Part of a small language model's weights.
Size: 12 layers, width 192, 2 heads of 96, vocabulary 2048, 6.67M parameters.
Training: a variant of Adam for these matrices, 160M tokens, 9748 steps.
Each number is 128 + 24 x the weight over its row's rms, rounded and kept within 0 to 255. Layers, rows and columns count from 0. The size above them is the row's rms in percent of the matrix's.

# layer 3 attention key, 192x192, rms 0.0522, rows 100-191, columns 160-191
size [ 64 104  93  70  86  67  69  56  69  80 101  82  96  87  69  59  66  70 100  68  88  88 114  94  71  80  98 103  89  97  87  70  86  74  75  93  60  89  81  78 104  68  87  99  68  60  80  87 111  62  82  96  89  61 101 100  91  81 108  71  66  90  87 108  92  62  89  88  86  72 103  83  65  80  99  75  80  91  76  86  73  65  82 110  87  75  94 102  95  70 101  74]
[[145 105 136 152 122  97 137  99 113  91 152  69 141 153 132  93 156 126 124  97 131 101  65 106 104  96 155 151 114 115 158 130]
 [147 102 147 140 135 128 150 118 107 136 136 155 165 105 101  83 123 134 120 132 113 114  98 154 123  86 148 132 124 116 189 110]
 [134  91 109 142 126 136 149 131  85 121 109 105 154 116 146 111 146 140 128 109 109 105  87 123 118  75 141 108 138 131 167  96]
 [105 158 123 155 152 120 119 149 167 169 118 138 144 114 155 165 150 126 135 164 156 151 161 146 156 123 126 114 126 119  76  95]
 [116 163 101 127 110 146 134 104 160 140 136 118 134 134 111 143 132 129 121 152 147 142 131 112 121 131 132 123 158 140  69 166]
 [ 76 118 179  86 145 109 109 129 136 136 114 163  92 141 140 167 125 129 148 115 140 144 170 149 118 108 119 153 160 120 112 170]
 [148 120 134 145 133 144 125 142 125  96 122 153 123 115 137  99 102 145 139 121 110 125 124 160 121 106 152  76 113 117 182 110]
 [143 145 115 134 138 143 120 163 108 116 137 114  81 144 122 127 140 191  97 105 125 130 117 191 112 119 121 112 118 143  92 199]
 [165  91 151 120 153 144 111  92  84  63 169  81 112 128 142 108 148 172 180 133 154 120 125 150 110 113 158 101 125 120 194 139]
 [175 135 111 139 129  99 129  94 160 170 115 141 160 124 153 136 107 151 129 139 137 138 129 110 140 137 134 142 164 133 111 151]
 [117 117 120 119 133 133 126 106  79  78 143 137 130 135 116 115 115 126 136 103 123 118  90 116 123 114 143 126 137 120 228 156]
 [139 127 158  96 110 140 152 164 104  93 144 120  85 124 113 174 126 130 124 140  89  81 119 118 147 101 115 136 153 139 208 114]
 [128 162 106 122 169 105 132 124 191 149 120 135 136 125 149 170 128 118 125 147 133 141 163 135  96 155 123 148 145 147  38 117]
 [141 140 116 116 114 112 129 159 186 140 108 130 123 129 115 132 156 102 119 135 130 126 157 139 116 169 128 153 102 125  40  78]
 [106 115 131  95 123 115 149 121 152 153 130 141 133 144 140 144 115 104 115 153 125 115 150 155 138 114 155 158  82 157  83 147]
 [118  85 134 143 106 144 146 102 110  92 126 112 138 151 114 156 109 115 126 149 145 182 179 142 113 107 103 140  87 125 147 139]
 [113 146 153 106 148 124 146 168 165 150  96  94 142 137 110 116 175 145 137 129 158 133 114 143  86 125 152 109  67 119  29 122]
 [159 130 138 124 120 114 126 106  77 100 126 126 146 133 112  98 137 155 152 123 113 127  78 113 154 119 135 130 107 112 183 129]
 [133  95 145 130 124 116 130 124  60  97 141 116 144 118 122 111 131 135 143 102 115 140 106 119 121 116 160 107 121 116 235 114]
 [ 84  88 168 127 117 133 122 128  98 105 161 103 131 147 138 124 148 116 120 108 126  81 131 118 138 115 166 114 169 117 198 153]
 [144  98 125 105  98 127 128 133  99 108 135 146 142 129  91 109 133 123 141 146 124 114 106 112 119 108 118 106 141 110 217 132]
 [160  82 142 130 114  98 129 135  93 107 111 127 118 128 123 114  90 133 129 106 129 122 117 120 115 131 137 138 141 113 239 110]
 [126 171 129 143 119 119 125 141 178 162 119 142 106 133 133 152 144 128 118 152 143 130 145 139 131 132 107 135 139 161  26 129]
 [145 108 160 122 116 145 139 146  79  83 146 106 140 144 138 111 133 133 121 106 118 118 121 129 127 122 137 123 117 122 214 140]
 [152 178 139 104 123 112 117 128 193 179 125 127 125 166 132 135 147 105  98 157 111 109 179 154 132 145 117 133 118 115  32  89]
 [103 135 142 133 105 131 107 112  92  93 126 133 150 134 166 137  97 116 125 113 135 125  78 150 106  66 145 130 141 131 167 105]
 [135 136 100 115 104 135 134 121 189 169 135 132 135 130 122 139 142 119 121 146 127 142 165 124 122 132 125 133 125 151  27 105]
 [132  83 149 114 116 162 127 112  65  71 127 124 118 138 131 128 110 123 116 115  93 127 129 111 131 117 136 127 121 125 216 152]
 [118 144 115 149 132 143 112 130 173 149 136 106 137 157 119 143 123 139 147 133 155 147 140 136 127 133 110 138 123 129  41 133]
 [113 133 109 139 138 157 114  97 153 136 150  69 122 109 153 131 112 130 138 148 162 149 160 119 126 163 122 130 156 133 104 147]
 [143 113 137 123 134 153 152 130  85  71 151 158 170 110 123 100 144 105 132 114 129 119  69 117  88  96 129 121 131 105 169 143]
 [135 102 157 140 124 133 135 107  90  93 170 140 167 124 107 135 117 111 122 121 103  99  85 138  92  83 160 104  88 130 186 127]
 [122 165 135 138 147 115 100 130 162 145 127 119 101 116 149 129 115 129 119 114 132 164 137 128 170 164 124 174 107 126  70 143]
 [117  87 113 123 105 140 100 135  91  92 162 137  81 120 153 138 121 116 134 141 127 143 171  71 117 138 141 151 143 130 206 161]
 [139 154 121 123 124  99  87 105 132 171 105 130 175 108 127 128 138 124 124 142 121 154 142 135  93 168 131 113 108 103  55  67]
 [163  88 149 101  85  95 129 110  80 104 134 101 119 134 130 111 145 144 134 127 133 131 109 130 120  89 138 114  98 147 246 125]
 [117 164 115 164 141 154 127 169 169 144 126 160  97 118 138 138 144  77 148 164 118 102 162 153 149 153 105 144 142 143  53 106]
 [122 165  96 131 151 150 114 108 158 150 120  94 129 154 103 124 104 119 131 145 134 137 180 116 150 159 122 134 146 146  41 128]
 [133 133 150 124  81 125 138 125  71  89 116 128 161 141 125 115 117 128 125 101 119 145  85 104 126 111 126 138 114 123 224 100]
 [102 156 111 123 136 134 133 129 182 163 104 128 127 128 134 150 145 118 128 122 125 126 158 124 144 155 108 128 115 144  35 116]
 [118 140 106 135 126 114 117 130 163 139 129 131 114 119 121 140 126 137 141 119 152 169 166 126 149 145 121 143 164 138  50 122]
 [112 128 166 128 111  95 168 134 135 155 113 122 169 103 130 106 158 153 115 139 112 114 150 128  92 110 138 124  91 134 122  66]
 [106  93 114 117 115 134 127 114  65  87 117 114 109 173 136 135 120 128 131 132 119 132 125 100 124 124  99 137 158 114 240 198]
 [135 161 139 109 108 114 128 153 205 155 123 121 115 108 163 134 143  96 120 163 134 110 152 125 146 134 114 134 107 150  34 121]
 [124 152 150 127 101  94 185 168 183 139 103 132 125 141  93 179 122 153 117 157 150 115 184 172 120 140 121 125 103 139 105 115]
 [129 104 116 103  94 108 114 116  73 125 149 148 143 127 139 114 111 126 139 124 138  92 104 121 121 110 140 120 114 117 187 153]
 [127 131 152 136 150 135 127 111 122 115 147 138 131 112 128 131 112 123 116 112 112  90 147 138 102 124 114 126 127  99 179  97]
 [138 185 123 146 152 114 126 138 175 145 101 168 151 130 126 118 151 116 140 113 132 139 107 124 116 128 107 132  64 121  52  96]
 [123 146 129 118 118 129 109 136 161 149 154 115 114 152 150 164 127 112 119 155 153 149 162 139 128 155 111 157 138 163  65 142]
 [129 110 118 118 128 104 102 139 139 134 108 136 166 115 143 137 126  91  88 101 135 116 112 127 177 145 117 131 145 121 145 107]
 [137 105 150 112 113 119 138 102  98 107 148 116  92 110 138 117 126 126 127 118 127 114  92 113 115 118 129 115 151 138 233 101]
 [114 171 121 101 112 111 131 149 179 166 148 147 116 135 119 134 126 147 137 146 130 136 151 152 143 144 107 126 112 154  33 111]
 [130  90 132 145 120 132 139 125  84 121 108 132 141 154 119 129 114 133 114 141 102 112 127 130 130  70 126 124 112 103 246 132]
 [121  95 105 138 133 131 130 143  99  59 102  93 106 119 103 126 127 129 157  96 137 132 116 112  83  67 128 104 170 133 155 151]
 [129  99 136 126 112 142 139 117  64 103 144 113 127 145 136 109 127 125 114 100 115 125 104 115 119  90 142 120 134 115 235 151]
 [101 159 109 104 154 136 121 146 173 179 104 131 140 114 124 135 131 112 135 143 144 134 163 117 130 159  98 135 127 143  14 120]
 [130  81 109 138 117 109 156 108  93  81 118 133 140 130 118 115 131 127 146 123 107 134  59 125 113  96 136 142 127 110 214 133]
 [118 136 141 159 147 101 136 134 154 132 124 146 166  95 139 108 137 120 127 113 124 100  68 133 100 107 130 106  89 135 116  79]
 [113 183 118 118 131 127 129 140 178 158 125 138 123 128 123 143 118 121 128 119 103 122 160 119 136 164 104 144 133 156  12 116]
 [111 131 122 123 158 116 168 124 162 171 116 154 132 105 120 158 133 103 102 141 112 140 130 121 146  87 142 138  77 146  86 100]
 [105 150 121 123 124  88 124 120 122 162 128 160  89 124 149 136 145 105 155 151 116 160 123 139  93 133 117 145  98 125  64 119]
 [139  93 130 144 119 127 158 127  79 119 132 136 163 118 122 128 130 143 129 121 122 131 112 107 110 115 125 105 121 109 229 123]
 [121 117 142 130 113 109 155 135  77 106  86 113 126 126 145 125 107 120 111 116  98 111  91 116 129  88 137  97 179 125 210 109]
 [123 155 116 109 146 129 128 123 187 166 130 157 135 124 123 138 157 122 148 132 119 116 144 119 136 136 130 129 126 118   0  78]
 [122 108 124 138 127 115 137  99  89 115 121 119 171  89  98 126 127 140 121 119 110 126  86 124 105  96 142  94 135 103 219 126]
 [ 98  94 139 135 136 127 141  91 126 160 148 129 134  97 124 139  52 158 107  99 141 125 123 152 144 146 148  88  94 143 153 141]
 [147 176 115 145 134  94 163 145 178 166 111 132 144  85 114 113 131 130 126 150 115 115 134 138 123 122 130 119  92 130  37  67]
 [155 124 139 134 105 132 139 112 106  79 121 108 112 150 104 118 113 141 135 132 101 113 105 124 112 124 133 131 145 157 247 155]
 [164  92 143 126 107 145 129 150  91  72 138 111 131 124 115 142 105 122 158 104 128 114  82 121 125 120 121 118 152 127 221 144]
 [122 172 122 119 144 131 100 144 157 155 142 101 122 148 145 144 136 145 108 171 121 128 166 112 141 204 143 145 102 114  86 157]
 [142 113 146 108 132 150 131 137  85  93 148 138 154 104 117 119 139 124 122 126 110 110 114 123 130 103 151 119 110 132 228 116]
 [161  96 145 134 100 135 100 125  64  85 127 110 127 147 115 129 114 138 123  85 121 124 123 116 110 110 149 124 189 123 205 144]
 [ 97  87 113 144 129 132 150 160 126 129 150 119 118 122 154 107 104 137 118 131 157 152 111 114 151 141 117 164 118 138 184 133]
 [142 129 134 149 153 119 140 101 102  94 127 115 166 149  90 135 111 115 163 100 141 136  85 136 124 118 122 129 144 124 179  94]
 [152 162 140 142 139 110 128 139 204 151 131 140 121 137 144 140 164 145 141 132 137 107 149 139 142 137 125 123 124 134  37 116]
 [149 126 140 132  90 137 132 125  98  47 127 110  80 139 101 112 123 131 145  80 120 136 111 141 136 119 142 134 192 138 202 132]
 [108 104 132 114  91 136 133  99  70  66 127 118 112 154 108 111 106 130 142  91 107 121  91 121 118 122 146 130 136 120 218 144]
 [104 103 142 111 132 145 106 128 119 103 121 118  95 153 162 138  74 141 130 140 121 179 134 126 110 144 157 118 138 136 178 175]
 [136 147  75 158 136 166 126 146 191 167 130 113 125 114 139 132 166 126 112 120 115 156 143 126 127 153 116 133 150 146   8 119]
 [111 129 130 126 136 137 113 123 132 141 155 111 121 143 123 149 111 105 157 126 121 161 149  90 133 177 114 109 164 146 109 140]
 [ 99 161 124 113 137 150  81 120 112 123 139 128 120 158 124 147 104 151 140 154  95 121 175 125 137 165 135 159 122 119 120 179]
 [111 126  72 104 165 130 117 132  98 125 141  96 113 103 136 131 144 145 142 160 135 199 124 108 112 154 110  98 151 141  94 114]
 [158 100 133 147 121 144 138  93  99 102 131 138 135 140 135 100 113 106 149 114  98 104 119 105 127  96 122 103 142 142 217 118]
 [129 107 134 139 118 152 143 121  84 119 102 109 161 147 117 131 110 127 109  95 120 120 113 115 107 106 148 109 152  94 215 134]
 [167  90 129 157 115 121 102 116  88  97 146  93 122 129 138 127 105 124 132 103 160 109  99 134 126 113 135 124 158  97 218 153]
 [136  93 162 145 151 141 119 111  93  91 148 100 126 117 112 107 142 129 117  99 126  80 106 120 126  98 114 117 136 146 224 140]
 [145 104 143 122 161 129 139 113 105  98 131 136 144 103 111 118 125 133 108 134 133 120  86 145 123 100 116 110 110 142 188 136]
 [128  97 132 129 114 137 142 131  87  89 147 147 150 141  92 128 125 114 126 119 103  94  92 112 113  83 139 113 125 125 235 151]
 [147  95 155 120 108 130 123 119  60  86 112 103  93 128 139 149  65 138 138 126 122 120 107 145 124 113 163  96 117 133 222 129]
 [116 155 102  96 122  80 128 123 175 175 131 142 100 121 101 172 141 131 144 117 141 113 160 141 117 160 107 162 107 114  67 114]
 [130  89 152 121 128 119 119 118  80  80 125 115 151 138 131 113 114 135 111 119 111 116 110 119 117 109 140 116 122 108 229 138]
 [157  94 108 119 109 129 150 104  99 102 125 152 150 136 139 120 115 143 103 117 122 116 127 145 153 100 126 109 136 141 232 165]]